Weights of a small GPT-style language model, trained from scratch on English Wikipedia: LayerNorm before each block.
Each number is 128 + 32 x the weight over its row's rms, rounded and kept within 0 to 255. Layers, rows and columns count from 0. Numbers have three digits each. The size before them is the row's rms in percent of the matrix's.

# gate: layer 12 MLP gate, 512x192, rms 0.239, rows 218-284, columns 64-127
# up: layer 12 MLP up, 512x192, rms 0.256, rows 218-284, columns 64-127
# down: layer 12 MLP down (transposed), 512x192, rms 0.276, rows 218-283, columns 64-127
gate218 103:091152144069149118092155163141139186184056124160171141102120169121133161085093115177100137144198076181161130112106148111116160075093153088065115091138129054079120146139116176130097114116092141
up218 100:208138149106113159117182130157154114161101075160100067198062110122136127104121143129140146156124101075146164142081094161112107092118101149163144121139169094103116114138114130108126154096121119
down218 103:118151180165177088158192143163197101121125099100183117067160099177172132076118099173085134079158112143104198101171167135121169101154086114134161143117083154128139154150100105119119116117130132
gate219 105:156076137074103147105071180100080128153132157199195176149115102173142151133130188087153095164116109167118089195178157147168185166132156113144118175137096115117118137145095154113168114103119045
up219 110:147058119196179103075114142146099173101098122124152141105141104089118116068087118058118133147172090102081118133097110089103142114133081135119108138116084141109129087113149131122112174112156111
down219 102:127121132076107136116105131091109117107162159163189130065102156163188168128170117115112111082137128143121150101126146162148130143192125119047134129162083159116088171121129117110100169161068135
gate220 101:127079100091135153110137131120126115083127140153109074063099140147098130161179157092123149115118094165132101134173098112108125120115117112100101116155115098088166087111047101126131171172129178
up220 099:127120142148166172098112117135155131111110114096109110153143145084143083124101147124082124123091168082095138159102114136109141109144117076123122165161094116068129116122155122149088109098119120
down220 103:114110148184092097151099112120127133144161080154109194155159138099160180071123089065102114083177109094167117167130135141159113100097169094062255090145161117153131119129103086085135157171157127
gate221 094:131099181147106112157131113114237112062168069137194128162088090151136120152108117142105101153172166164166095076146147091129119185126106129140115087174139140211098097098120132086102111146134132
up221 087:135129091130097117135115152128164122121155095144113178102147137172080160158139142162098163112132058166165157074114127123096115160096089089184102106084124134091122134175130158133145173170122141
down221 089:113144119177145140151109128124103098181161146141174095125081152124164138176144131192132147123094110084107114110070100150092167088129154096124089125153070174166138101167155088184090146113106122
gate222 096:085169107118192087097074160090134140141106152169148101089122125131169134099141162130080083130116089100174075137117093149106166157114161106144132143095074141167042146164102119127149095084026132
up222 110:088161127108099080149107137105144175118124122170125124171171113130116205132113169156141098155177095115148148122115096136110165113198189072134147175120148147144131157132125105140118118109128131
down222 108:087096171118062100164154102119125148088126117116109173137112147129097139136074152142124106123162114127119199138125108119085176075110120155141171118101069192118180177139178065119129113137147162
gate223 107:110082085105152127129088169140109133121118103150208118087090154141083156134158123112128142118131136117090152084138121127138158073165102107182152119197122174144177141176126129135086136114114130
up223 105:062225109121070094151057138117135109135134137110126169159127151078189178148165141153163158160128107138164120124128167109146133086078152137113136100128197211089133112113119093138163135177184099
down223 104:099139111173201064152128129137156125133082101095110148145148155116113131137142080158112153129073215109157126123123165124116114139082156180123078096157146152104159101132141130148102168161180130
gate224 104:093075072169125187119100156071174142147108159118167143135110142179125095143131119096127211178141178084085111100146128163148109144137105095075127067096182106126108177121097108115117117108075181
up224 100:101084154094147131064134131101048159030155093102153106113058082174074151020126085144115146085096148164138133130047118116157136111115175122163139131151139044100111088180100147131111126105159108
down224 094:155126220093127134108149158113089171130179152114142081112097116127069131109169142152113124127139100190202087132065130076111162131110161103198107138128100158054129068206142132155092118169147130
gate225 105:154077123168172156086122126095091149144108073077150139107068096143062149150153136126152136171127159163153104141139151090142091147115232110096131129099149167174110121163110149115086152200100168
up225 104:094088157136178134095118123168068139170146139078110106111105108167182156054118074152094129161155155148132131093113160104171105118111113151139091107119130128130121144150144180039102098134087153
down225 106:120153098131121096062116029158166217140175175130136112176108165118113162089176118138120137140129170124126049098136114127138114101103159161153052132148129154102083109119071139101112145147129117
gate226 098:103110127059103152131124112157107097111161158178126156137150184168141045089163040133100084112131065165178173153135124099134097154108105099123143117157116138153134132161097135107092167136167098
up226 096:106128152146171114190121145155071130111098105178143098158069062111181120096123053100185101166155154120089130162115160184124138130095089137116152167134104101125094170143129173134131124165069181
down226 097:121057136104145104108122157098115134088138090131122145069210133172094144119060164088095188114094171068100107146111117139151148094173083105172205103154139087081074112129084131067115155127101102
gate227 110:159119132110167158124133136137094136110148091165148154085103120169136103176200142086126168146186131159157151150153154147136132150128125184101110133119094132108092117151105153111124110129098108
up227 109:145097095183103067135100129172149101121155187114092139150145142130110139114134110164136081110121177159199111122161081095120166141174111129128113157125148172104152099100123159134084088155067122
down227 110:158099124142132043171182124096087155136129140115129118135124116147138113131067156162149160071141149040133108126113137104052128088116169107142128154065161138135145168141155131110117131094069164
gate228 091:136121120122174111117120119095147077182180103130123074080176136105088183132117118086153108118104182099153088060093142118102074097098135132080099185079185141118148139137174088199227191081121104
up228 113:135132114160165181116154073099146195141160146123083099070087167141147109130130085162112147134113129151083126165098116155130105133141090191153069135152110117084092126131166119084159080126122119
down228 113:098126183118097164080166138151128210159187107073124169112121119140158119137100141152201129119097138145143163127191081162089088129102215124173097104156158114164104105129118149111189152124108176
gate229 107:155166084159145213072095131056171122113138159173122158091147151076162168182119112095110120139149117044137080109131136137144113110156155145148159143141098117118114142145129140147119100131132173
up229 105:148156111179131157124148169175097123079178148160103174138144132166139151151091134149209120113141127174148139151161105080143204124173118118121101121107134070089189153182117062154149105056099125
down229 100:087116124155152093126130060143080138124164169142126154184138100123136099159131129090170102094123057151094205139125138166127169177108137103135103109125101166090147127156146132101137037093155158
gate230 104:166096089158138113136082046176178142104179118125120121109126123161140128097162142209148111154133106097137104093113087181128173090114114156159167101137170173113126148101116087202160158148144173
up230 102:083108106137133133179156101091089096140159119165136126092118107108125143101111101186178164142191073127165085096068126159092151062150125160161158122164133114131105168095124165156112103172131126
down230 100:145194136081094116146091115114160146148120169142146110121166124150166126160081102142176075113103117157116138102116187129105108127119090116160092147168099133159122230180122134111111092095153110
gate231 103:109162130142129088133141132147166105091123116161115150146109147129094130174152149129199116174158099164129082146110159166161146165133183189152157149128117118153149137102162109168156167078088092
up231 099:112128166111182157129098159179092149098123132139150184116150166103097144187162130121141034109120167148138103140174165113094155211116133159139161112171116127151123145114108132150186150112132057
down231 096:116138156117123099099103144100160124163104175097165139135131148102116119146157083117103184110165092117164128130120133065112106095135159051174148145160142115143147140104082145036150161118127150
gate232 101:145101115108130118141175099145169094131155182117151110110104135091144105139154096137154118083193155153088044122158086153080120115111100122147190129114129100170168125134142113137108137108114133
up232 099:098175090104121124167139113111126180177167131099099188091093107162116094135160148094193218109162086128127088171096109110179147083142164107107169093161142093120130145127198160139155172194153180
down232 095:065086092148099153126181125201128135136144107109117197190163120111097148094060179139147154110163158183171069118081103099115130062131119094170158094163125077121111129115117142110049146114101132
gate233 107:141078066147063114104162163142218130057146144142148110180077117155113137116145109155084065083137087132133107057113130136158133127129084123171218179119137155141193150064122119105099142184082158
up233 106:158132080119153088173184171141097067198124123107161154058147119135131117105101075123121124149070178146099211097133092111137176125158076144112073178160144141161159147118131090148125135175144201
down233 105:208148152161137091177135128143182156132158144116147038080107182141155129106129114127140148144132118116102130118162135100039156122122113064146218134105102116114121102165109109111129124190117108
gate234 095:085208112175173140112129137152164123189189137106106108089135137210128087141123094131113111122135136168070202119129140178123069107135168134170145163186114160116130124152112163124176114105123092
up234 097:128190158167174096084095111170152102199171160137099129144122097189176123156166159163107101141111094093083194186111076091166086094112149125085162152179107167114098096112122154159198143097166150
down234 101:119158159124097137139118151156147140157104161067094215123103151115149158142134140172126067115080125103126096097156115128034097164104130040146148081097137096104072121106102120135158064090116118
gate235 098:162120087145113137096147135132186150103108166140084129186141132180154120122091104122162161180144110107121121164038153078120088053117157155125111016122180126114122131130090146153140108119210155
up235 094:094143150116088132140152079158150180158122085149118105160147144089131106131123129104168089134174148135168116122129134153109092170124099139109161103159178133162116089156073187121116153165127180
down235 094:206099191102155147070169128137103197096146094095110101086109055196125103123142099138119115123133110100172149115147103101091135116072135121122160094195129142133177128080126132095139143120119125
gate236 087:089117191093149077145160112115136097104157152149072138175109077137126099133118172148192127161126156153138124137110172119145075158109086154108173076158086158108116165114155093112179074147126146
up236 110:134073071125186109082137112132161135067093083138149146160148103127148209072076165138116157116156089142133081073112109102150142157162135160122134135063135126111055154178130115182129066106167168
down236 118:090152097069187150140086149120136131077174112144120112125112129114157145134124129142156151189118127132168118154181187116152076174176081111114024150113120079126147194105164115132124101094115127
gate237 098:093112147182150105119191146159172142130097129152158174082082090075136244162132145150149172173136161219126183119087183141092120120136072122101103179068177148168077124155109110155142171103106148
up237 092:115095200106138119080135110182136105065140199116120141075114113131086092140117129118181069150129106138131170108091151099137125105109167158090077207122181109125147145125170103131158159140101118
down237 094:093100144107107173169118146133087109136121128142119088044158122100117148172186102122121084137083067081104115149157135126106141140187121180092122146098149163112037122115164119113109088155098103
gate238 100:128149104209158152064138096122087163152167126139168044077146127107135093118102157096114132093108117096108113149109168096126189140114162144199115127080194122126094093116130153145158121103113142
up238 097:103153066111151159127166163133142133122194192162175102170148156103136122096112104116123146077140123135095089105144083129127157150155117135098137163108167109113117104129115106124123152069123130
down238 093:146113139105114094121118130149120150073083048078079130121111101125127137094159145113119126111172147116085210114133175116132087083140095120082081171153097145103160095133074112077123108188147130
gate239 093:090118086085165109081175171104132129109160136064124134152166126114168132108118211084104128072173136085167094155156127192158145100081130128106145084143181086167163108157110112135130197117180105
up239 095:139068064119111126099115088105111122125145166141131084101191112068071099153210133124071161130154105132119109178126121118126126135095107150086128141149130116167123122145182129140086141074176096
down239 096:160058123173107181114166125061101112099117153143128126137186147077143130099176066119159224134135101128107124022143168149097142152166086081096117106132206093102090142113198140108128121135090060
gate240 095:118117073104145108114136125105079150146091148150142139090092169120119075162115118118144080144092120133158088058170122162117100169117162139199109104115228089163098168083242153144078205080136127
up240 096:161184156144158124060092093130113101154134160148136135098080175174061113179093115104116191141117133209140079110117120126071115120092117072210130133101115106129176170123117105128147124104126177
down240 095:182042146138155210110125167152159131156145134139098139092128109086146146154063145156112131156162118149099167135071201102139138103140115150099179133084145153080104138093138099144023145181137140
gate241 101:096205131144181145119118131113156128111149077161158109132109094205082140163124086094119044132069150125116161095074132134176169079094164109140148110114158146095219073088142115189107150170136120
up241 098:151147143133143160111159216116157071114156080133169119051121122148135168146164179160097159102093155080105163167144120066123121153090153154101133146134118139070154135098094079112138109093204115
down241 103:050096127154188120128139134178150126145126178122114087135153084230138107204152179119110124133090134118126143084119148158089122140182146125183131136175102092117099159076157091154094151156104140
gate242 084:116105107113157147130143148156170147126129176134161113098099075066100098179173131170124125150078058113137190162183112109079185116077083102152116101122117085135051092150092085171145075150102062
up242 099:111119113092156175154140140147140187094079116102175111107080134095119145104117198073083086174107166139172128135114112174132105152137125128117000156134171159100109160112162163145109114088157103
down242 102:136077150188089156106182148136121103122171100132136122178146147167134178091131115077152099137166184096052128115109109121140088146132126138148075097199096136148114137050119120083097165134131130
gate243 100:121119161185144171147132119122148142112141152178144134107115202076085049129035135108134114148179198123096103145110109108147116122153100128101113126169170150124069175135152114120090169120112132
up243 093:166074213136065153078136162146064120117093138102124102157157081147110156142084085117114098156118167067187123162097107140127097113136174128083143100107163063169142132151120114135109138102174140
down243 094:109170128105128139079151133068083149147172139102179070103103116184135097075097122113148186137152151121134092059157151110149126156119119136208117150208125180104139146116113141103153147081089125
gate244 096:136136155107132156116172167092152089141129075162111135097148108125061125168134093134122110152135160083088105130157116145124113134140121152122166207092116172109140118125177061165101146112145070
up244 116:144054121108128124099138100142046048128109085146099113160124138102115149120163178103129099112145118163097147133128114087055137118131171130093130066087122139138107047148105151103147135146138152
down244 118:126115094079155153127177145126149175208131118155113172200157152096109139136162178137130106129099138120142131076126092125149092106115167167148118065167125115139116115098011154131132105133086107
gate245 090:199113103162118106108131153175143148127146147173122114161146192136140090088128105163102121132143086128188103105151111135085127103072087111127138116147117120097097130212108206146095142079119107
up245 107:128118105124139138133132144172129143121184129168135140115152162106127124119119082100146115184159148163165126187135088131111127139143126086161161151174070162153084134164120165146083180146109150
down245 100:161119117164115069188115142139124110070126148089154099136183191143131104116141078101113086142138151142107232136128073106123109102130090159139132101167095054149164108132140119107175135147155157
gate246 090:146151144145140125117146103117063086138184154107109139155118131145207101136158107098138129164103059190110179134107128120117143130124137078186149139118182127117175103182089155177092147136102097
up246 090:160180090117145090076121143125089186087109115116131081109063119117145131116120158134122147163107123085134176075110145055079091137125111141138189091174125119144137078129134094074083052092087131
down246 091:082098092172116086133125153130125131111158140083093108110219127127129087090120133172114185149116168114113090101155178170146132136125112143163120126096102139110100099077201088149172166154128116
gate247 117:080168135061184077140133164193130158107054158117117136156112116115097096101173139118133150088124152049123136122163141102166128201194100105170149138186158119169128083156127169067149141184131115
up247 111:134105147125100120074135166106107206099091114143160132120119119075120157097141098125081062115108107141110119086187077110164164076086146163104106101132073084148097083122074068078135165073118098
down247 099:158100204068100135093073110129188124157096108155104152136112175131128113126120147135112153126160106143135148126073143124120114132149084132096146037194174152145167192089099163127115140125100131
gate248 102:137133153115167115132119125117112099109113109118094187137031105148124085181114154051129069126138128119134097145179077132111120154114176079095173085102134136155120074148095179102140109097112111
up248 105:140027138170148069093043144129144136069086077060079172142108157156187102108057134087152097065144133190093097109114137161128110101125131181126122106103049094123074083204118161075097138087092118
down248 100:119143115077123173095116153109158100093119098170130132138127091122069129153111202160175135122165118107142152134202118090104074193115235099117217133133180127086129094131120121090090046100106140
gate249 095:131115078146113118062143124146106163159085097151127154145099112161181099091133135144047091107129073127133168145080122120109154149129140124090119134099126114154169111087137171146113109112092099
up249 094:176101100097196140073137185095140105147103175153065120119129106078103119069116146088093119132089156145091068181070120054107131149170087084177106114137137116157127133136152102136149154148179186
down249 094:118164119137124105171107135142077147119104130099150169124160085074154162162105132130197114107154135138095125162073113136169089081087075180150082095168106131139147059108079156109038146111101114
gate250 098:131161120163104152170107085163141146148092098097089132133104168097093162127104168141150209127149051103115147077165082103146152109159130119113112117098194139144154098121093164094152110079173110
up250 107:122136165147151177151154132126195155109148155123168121212142073138098110118125113138145142155137142111129118077108133118139122138127073150125157184073186104080151105056093089127156171134121139
down250 101:087203096100058185153110183122096083121149180076122174114087126160137077127045129123112157182122076124103159147130128145117126148142114120185099117127117117170132159132135128142137148135098112
gate251 095:087123150140151130105129072204091092127122108117112143088183169131116161143148103094141163117106136166190125111124198117112146116133186140078075104132123162225113123136093184167084090141200174
up251 100:077142115148120130159096123149116107095134165119131198120139142175076165144145189171193144097172151150136101123111148083145153121143147136199107130176140115127099106109098092095103100158139108
down251 100:173159099147135184065173149092114182122188131098136117089085160217143146122181137075096134115113073117128114139130066109151142113155116100128121128131182111126092078110145161103157161099142144
gate252 105:033055093147151107127115120149127162126174131149136063164096165179146094111148149114087130124158192077116109128055130090153120137081146126156121158091183128142206140097165133186122157114147139
up252 102:082096128109130094062110101117158112110095114086132066129132150103054151149098120072094164194105158095165125085095102184124113142107106180153054106118140152131129121165149094156087103136133119
down252 100:178137131151120130173170129154070144096125145088157076169175093117151130224159152129168148101156149132133173127117159126143075128130124156119095100098220149184170095136145122129110170080084104
gate253 093:131107148113129148107167108115133102075127199075205109142142194133116125095165179165118104161144159131114135132150172085163135092114118138105105184209180162087159133156068139120143117106085155
up253 096:108111158151133199135111141084143124198167153078113111153118120028119145165158159106102113118135113164184121150085137165097134091174134129156163093117076162169145125135144141128045137129138114
down253 097:137150145107119084051156127129153109138176125157062146132144174210061120139090141127152128168161166137117137097123148079144085137118098169071197150157066159114162124127083100083199144132113112
gate254 102:086162109077140098202180126146126121137121163126126182133138115105167136087128106121098181119160119142117139135136198124159091144163106170134111076147129119094123175155112167171118130104182122
up254 101:126145181139177103091100150172103088095068085126052148123130171122181108149218153169152107149147087158080121082114133123128168127109133132128087144144085121111162138112140102117119075163096134
down254 100:119083162071130162156116079120059126084065133087128088128130095166085150113079075155122124133131131089122145140144048191128176136150126130091129142165098119150166177063156221124109089114118138
gate255 094:074143115112127152147112183119112131163110113125157208158098145156129082185118102134145158122122138139142136109092145102047097122132108135146090109102120169148121150129183131129145159128133142
up255 094:122164114102080071162172117173159180137091093179078092146152179067151187105092146129108187155115110132168152123099105159109097172120195145090080100078087130152107147073093114176183130071173093
down255 094:148138142114151099123143134130149121145106196157091123088206108140151115101138156133117123121073172106174124097144079129121162125107132054112168140071119112103121133082105113133125111212135134
gate256 103:063137144147116093118107154136080086151161087147114146107088149088086087093147154114150102121095108109115080174188125116090156112144162122127167099107166182092085145074171109147147111046164162
up256 104:149052204154100156133121111115181137105127134092156157163101060153175140116156169102109108105141106101173138123174148162210100122129085123150131120177157092131143086126121120151165172168224112
down256 102:073068098105118140138098141150147139095116138140133125077159125085164135118112154137176151094181148120142123159135115095174149185064155154134141127128099172132159122110109109108114187063138092
gate257 100:185176093146189127100094114105115089122124107178155110141116128119135077133152155096165059128063106119130097189070074154156083127102065169073136130120118104100124143132090100154064119151160133
up257 096:144096092112147153132146163197160155137150109101175214085126147150134141144177154128181186143206158103181127077139144160082123160200152116099142124070160099114126107110173137105102185134165119
down257 096:106149112133142108159114160119191108126153150069144121142162172046076172210185131085136118109062119100141090169124075147118075094167154118115109121147128175173082136139154139104140144137134112
gate258 097:118146135159126096063122069147106071116140141103132176131132119123069179121144124115154056137108139103095146109156182161152148132078158096151175136096089219115104145130194164197078099154097070
up258 092:068122091043147049099127110147125140138161150152146152133120128118062205133138138097109076114131101169072124146180143101071169125120206127157115117118130163121091097140143208158128150131131098
down258 092:130169167127144112152102096146139129127160160110155170202114149134154163070175182095103120132161142115144160111143161110126110141162117104131176164149111165130101017138221139114133112051136112
gate259 108:187198067113150094091115166117148114083160144122152113110145127079137087104109134087105128111116114157149147163145127165153165100168129146127110099168154096061128223135184106134143106142140202
up259 112:146154110189148050155117099184105085165197147166118165098089186166094054125166153123170146107056103142094114150146096096125140110142168116186184162126118090061110113090136112062107093157125155
down259 109:122106124181192138103099088081103161132125121100171170111129152106150162128117142171095084139081145124086148080109093096087154082116158146151056115134096077228160120140156167134175127111062153
gate260 104:113148141112191162158156133142127144130103145156147158153111138160134091127100123108116127141081152128135133105132173069147099151173184088131112099136200137057159095122139123151101159126129139
up260 099:157132132111157185181093098136144144125119137174168112144131126144082091125182152076077178105120130156119144180129097134178128140086124105139072137076074094097176096092136194096141084109120139
down260 098:063108113114096105118122152191104153096156152146086133141222140169148087117121087152128068095105125114101197098118123132167132124121108114149130170108147109118162099166067155120165102143152137
gate261 100:102128123104153109161151095114076201124159148168104115137121131141092127107072148142141093092143113110144087063115135100171118144151127134084094092169194089054123105201102132131152215177097163
up261 101:147148130067137124177133117162140101144158113145153113057138135083107135148135179134133157143146114080117109132099165124098134071120108063104143099080107172171172135089161128069103167085174102
down261 099:108140164144185208115133132104067139147167144127113122081148103128107104112137099124119168185219122129147165082098101133115097129085129176128141116092135114117054143050150072146107131198172142
gate262 099:164136135127146149149117139155157131144119135100145120101136133095118057124116142062055112114144143069190181170120108106126114096124135142099167151126166196115166138086111089184098168107099035
up262 100:123119158189077175143138145124145108127136162145107130127130137061112107099131124150162128140122105174075157115113147127093088056123122105046168175111171145141145129112095076128181147168161137
down262 100:122091151124184124137123148161081082122126071101167168122139144163121103100122104233149130188064136161084159144167152130150144113120121075122131119146054156123101080153088145093123112095132115
gate263 104:219133171127111130128145110106123095162145192151088124183093084054127130136099104099104146101198143087091111156159109126154072106083117145124163112116153153157153078108153144182127110119159168
up263 103:088145087167097095136108132188111112181094143104161125112148119154159116138125100145142162134167136170159064098150141146168115149198114088140053117132125148161135135126109116128090193133115154
down263 101:092107153119086158174071180126156168165118085148116071078169114085129142157100130135101162098145174091120087107151098152145132125128092154151128145133119119113118107141188138147181160112134138
gate264 098:129112092122096176145136137111103180088108163128117129160090139089112111144160139084076181178134148082193122155114099073137104149167142107175132125135180160156138098138148065117178163100133107
up264 104:173113123174121090075104107108149143164153136160177087183185110128165145147119138160186158081122096114145127072156165167134151142118133162114176091084122097117123171098083139143137118091111159
down264 104:123136159181140117139085118088169134133127093154129073111111118154085141114105102180147081112155062125145098108140151155069118185131087094147192172088126129129185167181116162117074104097118113
gate265 097:143089124160151123158101141157097180115145165188136139096119137139122150131098057152188084220085152115125071151098107091121100098091125115059125119125131136113133116140172153167134121132075137
up265 089:167130067168113054147153128075124094174097098092142130189131127169161097117090161159187146083141112109107123142145127150192174169123119082145099142134106136147156154143120156147112112099112104
down265 097:108091134103155128140137121096176138163114105169102108127160141112162123114154104105086131163115132117130119142117099127079123141173186123094113080151096138082142088121224108151069161064168138
gate266 102:132202097136134183073106182106184178156099156174097078160016075106169140107120120137165125147106145129179080112112131095133088057113181143094161127095154188132086107155097070150143157116157128
up266 102:156152131111097151132130155126100147119134157180135083180144096116161147148121147142116104107193126168158121121129150158216139084113168069146211090128155057125115112076136144132119122140178144
down266 103:154225127139096153180129124149204095180171156144124137129082150110166148153185093137143186187106128114137128094097094149152138094082077129126154163128091094108102094095073086124095079139085149
gate267 104:203082131089114127135127183108135105130141150170085109164136142117135089214145128123092125120174088165160098126107152155117159139153146124166134082119138148131166114164143157143089118172108141
up267 095:123107127114123145165133153085147116149184135175149120129172103119069165144146070096130118131129139162111098110111166193124175042186198127082099093137151144145155147088184162156138159138159146
down267 102:144162113121146139140116124132123065075120077124148107152143136104148105165146086117079109085081143128094128153102137199136108074128134157146255140152171111128128173133122143171135133110142161
gate268 100:183125150107151123059111099118128163206138179096163119082064147151090149145091117038142094095118163087142161189110156122155212161120101145117092146136144118105122081156160107106188115168121114
up268 098:143153125096157132061150104143101129088139139175111082094125115151088085146100153100099111168128126158123134091192161152086205087115166156140112184179160103099129062095148091148139112188144129
down268 097:165042074153111103174134137098068166056168143155151155113133149096120149049084104119188126140122176179093171207200120128117166111093104091107118087124078109125093093078169116143119144178153133
gate269 122:106074168094118123125125109046098182157069155098165111123106147123129157067125153106083121112130139164145091127198168149096145137187147108164147108205134111124149123132080090102087107104160106
up269 113:144128149163125135115096131174087146093110169080174103146100135149096127148145196055159116078167166093146074109175157152091136161168161199116109188151085136096173099122137124139096123132164114
down269 103:105163067086095138162139150117151166126175154146083091124125123084187187122060091054086129089174174127107103099215144144124141126159128127133020124209149131129129090078090081115159098143100169
gate270 100:159194120182125160109157082045133134173098148172164148105127127182163140108134140140150096107105121066122147210114116107099150130167117130097105179148154101126098171139109135156116125178179186
up270 090:057069115147116145112150111135098135100041078144172141089098083096152184126150095154143091149178072125103103126147145080059128097074136094125153084107168103070125085157175049163107104175133100
down270 091:102092111130125159189182111147152154184137105141157146123087087127106151122138127121160099145132177156180161155147147094122105140125108101124147151080150108174162108103108076130178109167114141
gate271 095:065129116116136155176124075141146192171103111193146091093080100142129144118105097100153116098143139191133111147119130180047034101122094148163134135133122157107127112138139115101177179128101146
up271 106:112077130114119113121080143096101164144143159136126117107071104104098160107143215157107119156106152129146127128069141118106187117133117062127140126113071167095068122172152139148097089173071135
down271 104:140167128148164123147113157131133088102117118059204157098078137066143129104111124121121133154092109118150069155117105093146137154115089144133039130119158081176125133133060187179103075113113128
gate272 100:120157175161129109142183135159101145097094107160117160075133145119151135109149118127121165147105153166129191078090171189135140215142117106163178127097189113152132111112199174120148116143110092
up272 104:082064144087137116069161144102175147163118151108118162136122089072149118125125118154120069125090116148121151167139142105129135061084114133112115086116135074156128112135160201152186143148110132
down272 103:126105139134101214174105082071149126131136166147174097100128137120077120166146107155087137123133149124149184122216117137096156108141159136101115129066126112148168129131045141108166154103087128
gate273 097:119165124125087128134102115141121123083146129126134127072102168087158075133145156146126102174078116144174165120128131156138095073062134165175168139035109130150094171157127126162121098089214177
up273 098:115095081135096144154179131123142166109121070127172181151176084154121152107150096142127063186089129095080137134130034126100079076108172116158088126093092147188106128140114091139126107145108111
down273 097:144117165060109084155117103193082121131111144133112177058192111161167157153088152129143194151098102137112120124158090146100081105105103131126167143109124138146129132141100153083117103067176107
gate274 105:131107094139130112065156152146160123117175090143101124109188131155119079152089174113093161089117104180117159156119111175142132168090073117147161072138084118083119186172096150100127145038082120
up274 098:130165164121148109166118092118156122112071146100155097131155225086126122124125148125197134170098174130111111055169115130169141130127153134084131127167108058142082157174121104138106180155082147
down274 098:148133043135112151128138142173156156190092165119128131119137165072095058117135094079132166118105140176132064112213093084101147090122123103105087159095141172125177155085138115135126105143096104
gate275 104:126139175122150154126123110131151141160116098135191147102116157096149109099127110133119098136123100135117166160160081095122122159156176092147165109105156099090122106163101190146129112116131068
up275 114:121138100132099118162081118088088120071124129137106105131156141083161168093080119175126180110167104151105046077042163128141128114100052126149172146130124089168155111090110116134115181091102152
down275 110:133156063111150083150158131124172183069123103173111131121093157115120173170177128161127180139169106181157192083086138073122099099170113123099137146116095142139115087160117129129105136138145134
gate276 100:140099176139098185116174152118153158159099111103080144186148184097095094154070096046126147130145129114169151119133098071094098108120177083107174109095124128138113189159157097177110114109126123
up276 101:097069192090127098103105148145117070130154065091148128116113123106137165072127157108133140138101096151098092137085167131161109096106081193133153168125205141124083062139153141116177080120118095
down276 095:145096107132104141108122094119137120125147148174144128078145115096128090113194133130100147130126154122088110175187120078147117151124082129098196108147108086175154089146124179115098186141121176
gate277 103:172142098165102108179165144195136109133109085135147179114134147107138128157142156116139130114111113144115114187146154089116136068173179166093155130118168160122071139138142110136114179154065116
up277 103:176071182164136165136126123086137182083137159104144106174123105128136132080145089162151173125112185111177136091113148184153108168068174139112154155126130143103161120149092140113126074132127164
down277 098:167155122121135155108171100079030137158159108124160083160142116157083095151131117129136146127096136201139109147130142107168104133119187110164098111111154148158171123134151168113196130096239167
gate278 095:163150145159126133115129174157136174146129126159140133143114138098090152183145099105136121193092104173121159194094134185086148140167118141162141118138081130101147152078187117166121093160171088
up278 096:130149119155128177114108097146102201141164106156094078165101117089121111118093132160063116108112110135206125111098120165148138144118075101134114134167167114152106107099115185165089132130109144
down278 097:122099148161150161105163086170072147117122093150144104138092104093069112127088140123099184203156169114106121147148095109163126083140101137199024169207151148143114120195117143143179095130124097
gate279 107:162130141151098107108141089212096107175136206171212100076131140092090151128103097142184135104133143115125111158185149102150147134159149162144073171120119096145063152146102184129161082144172088
up279 098:130137133103172160144153147074124131137163098146169141156191116155098083122126110129127110138089109180113096138133169110161168083159138087160072138158130123086104145127185088140146128100120126
down279 101:139074139142147143109134135108156114095130142139133131131118121086171066217165111120096139139088097139191154152109115153126119099096083092145162118053211110138171127125143124118154113054080151
gate280 090:121103135141095080141138115194127112111154174124125095138075101178118149124097116151142157120189100205131139126185116131072180080104187140130142109134078114076151090173100102109173197118207124
up280 093:111096088142128107125090126163071138116132140179119142109104084168087114073143074095180151070086132106136115133180163138165143116166113130132055116104148092155182085166045115143118116153159135
down280 092:131115105163082157069168149177125134156115118151141190112104139173143149106112099106140103098153148120218063147203131124097126135151141141141136111108118098105148130135164138136089160145115121
gate281 099:135163145136134177088170087133106102133150089158171135091160126118155133045076123131145063146078106158113145110163101153103097111209148110104149100163127098128121132063132101099114086156127114
up281 107:129131209127154100118103149122084158166132164088127094130127118142106124140200103159093139054124151163174107075124122123112172177091141057154085108143103088123110147096110128145127175154098083
down281 104:170144173111190095127146134109088128191140125091108100141127144137131131101140165145147159161075142143135123198157129130112147073163061223122112134172151063124043141131113146108124136078095102
gate282 107:151127093064167113146089140148142211128147152167120162100102108095141145090112165134117111142120119165076106119120080122152112136149129123149143061151143101132111126138177140151138142116120135
up282 107:067036136194101124151181159132143082144152131143160114115122167137137170093125154112121153116157123102168121127134091151119148144099115114106072158119116135108154128053158104033106126131084070
down282 106:093109135158136148126172101145185083155122107165150161194154174137082124132084166095145131109105180119157206122130167134108198171186143103231129182061092156113105095170055145140111066153149114
gate283 098:152167089206143163151124058107201118073165107133118148081160146098182185123117171132120082108074138120119138128112158149104096130137126149131165127116122178167130108052109138185147153116155137
up283 095:100154067168132141126073084114164067147163163132083093119085113155090139123107132099115131123103127078147154099149123169095133157197126130126199114136110115169117124150081111138150164172190127
down283 096:092196122088118135156157141102118140133149159163161185161163101109188125178148130098088084127073148159103119174100175080152135106110101130182176107172169123117115124171157145159067138107130134
gate284 109:120138081191163134148147152132145160171145126089169174153146196105103108106136114139120137200102144169092118130110174143154069126113141119133106143101097131122091164130122108193107096128119109
up284 107:130152125087165098163143089146117117097131095125131151139139127085081152175143108170152147189100083156107196098151099152109152109137098148163105170136101093132077090124139126185093149074127110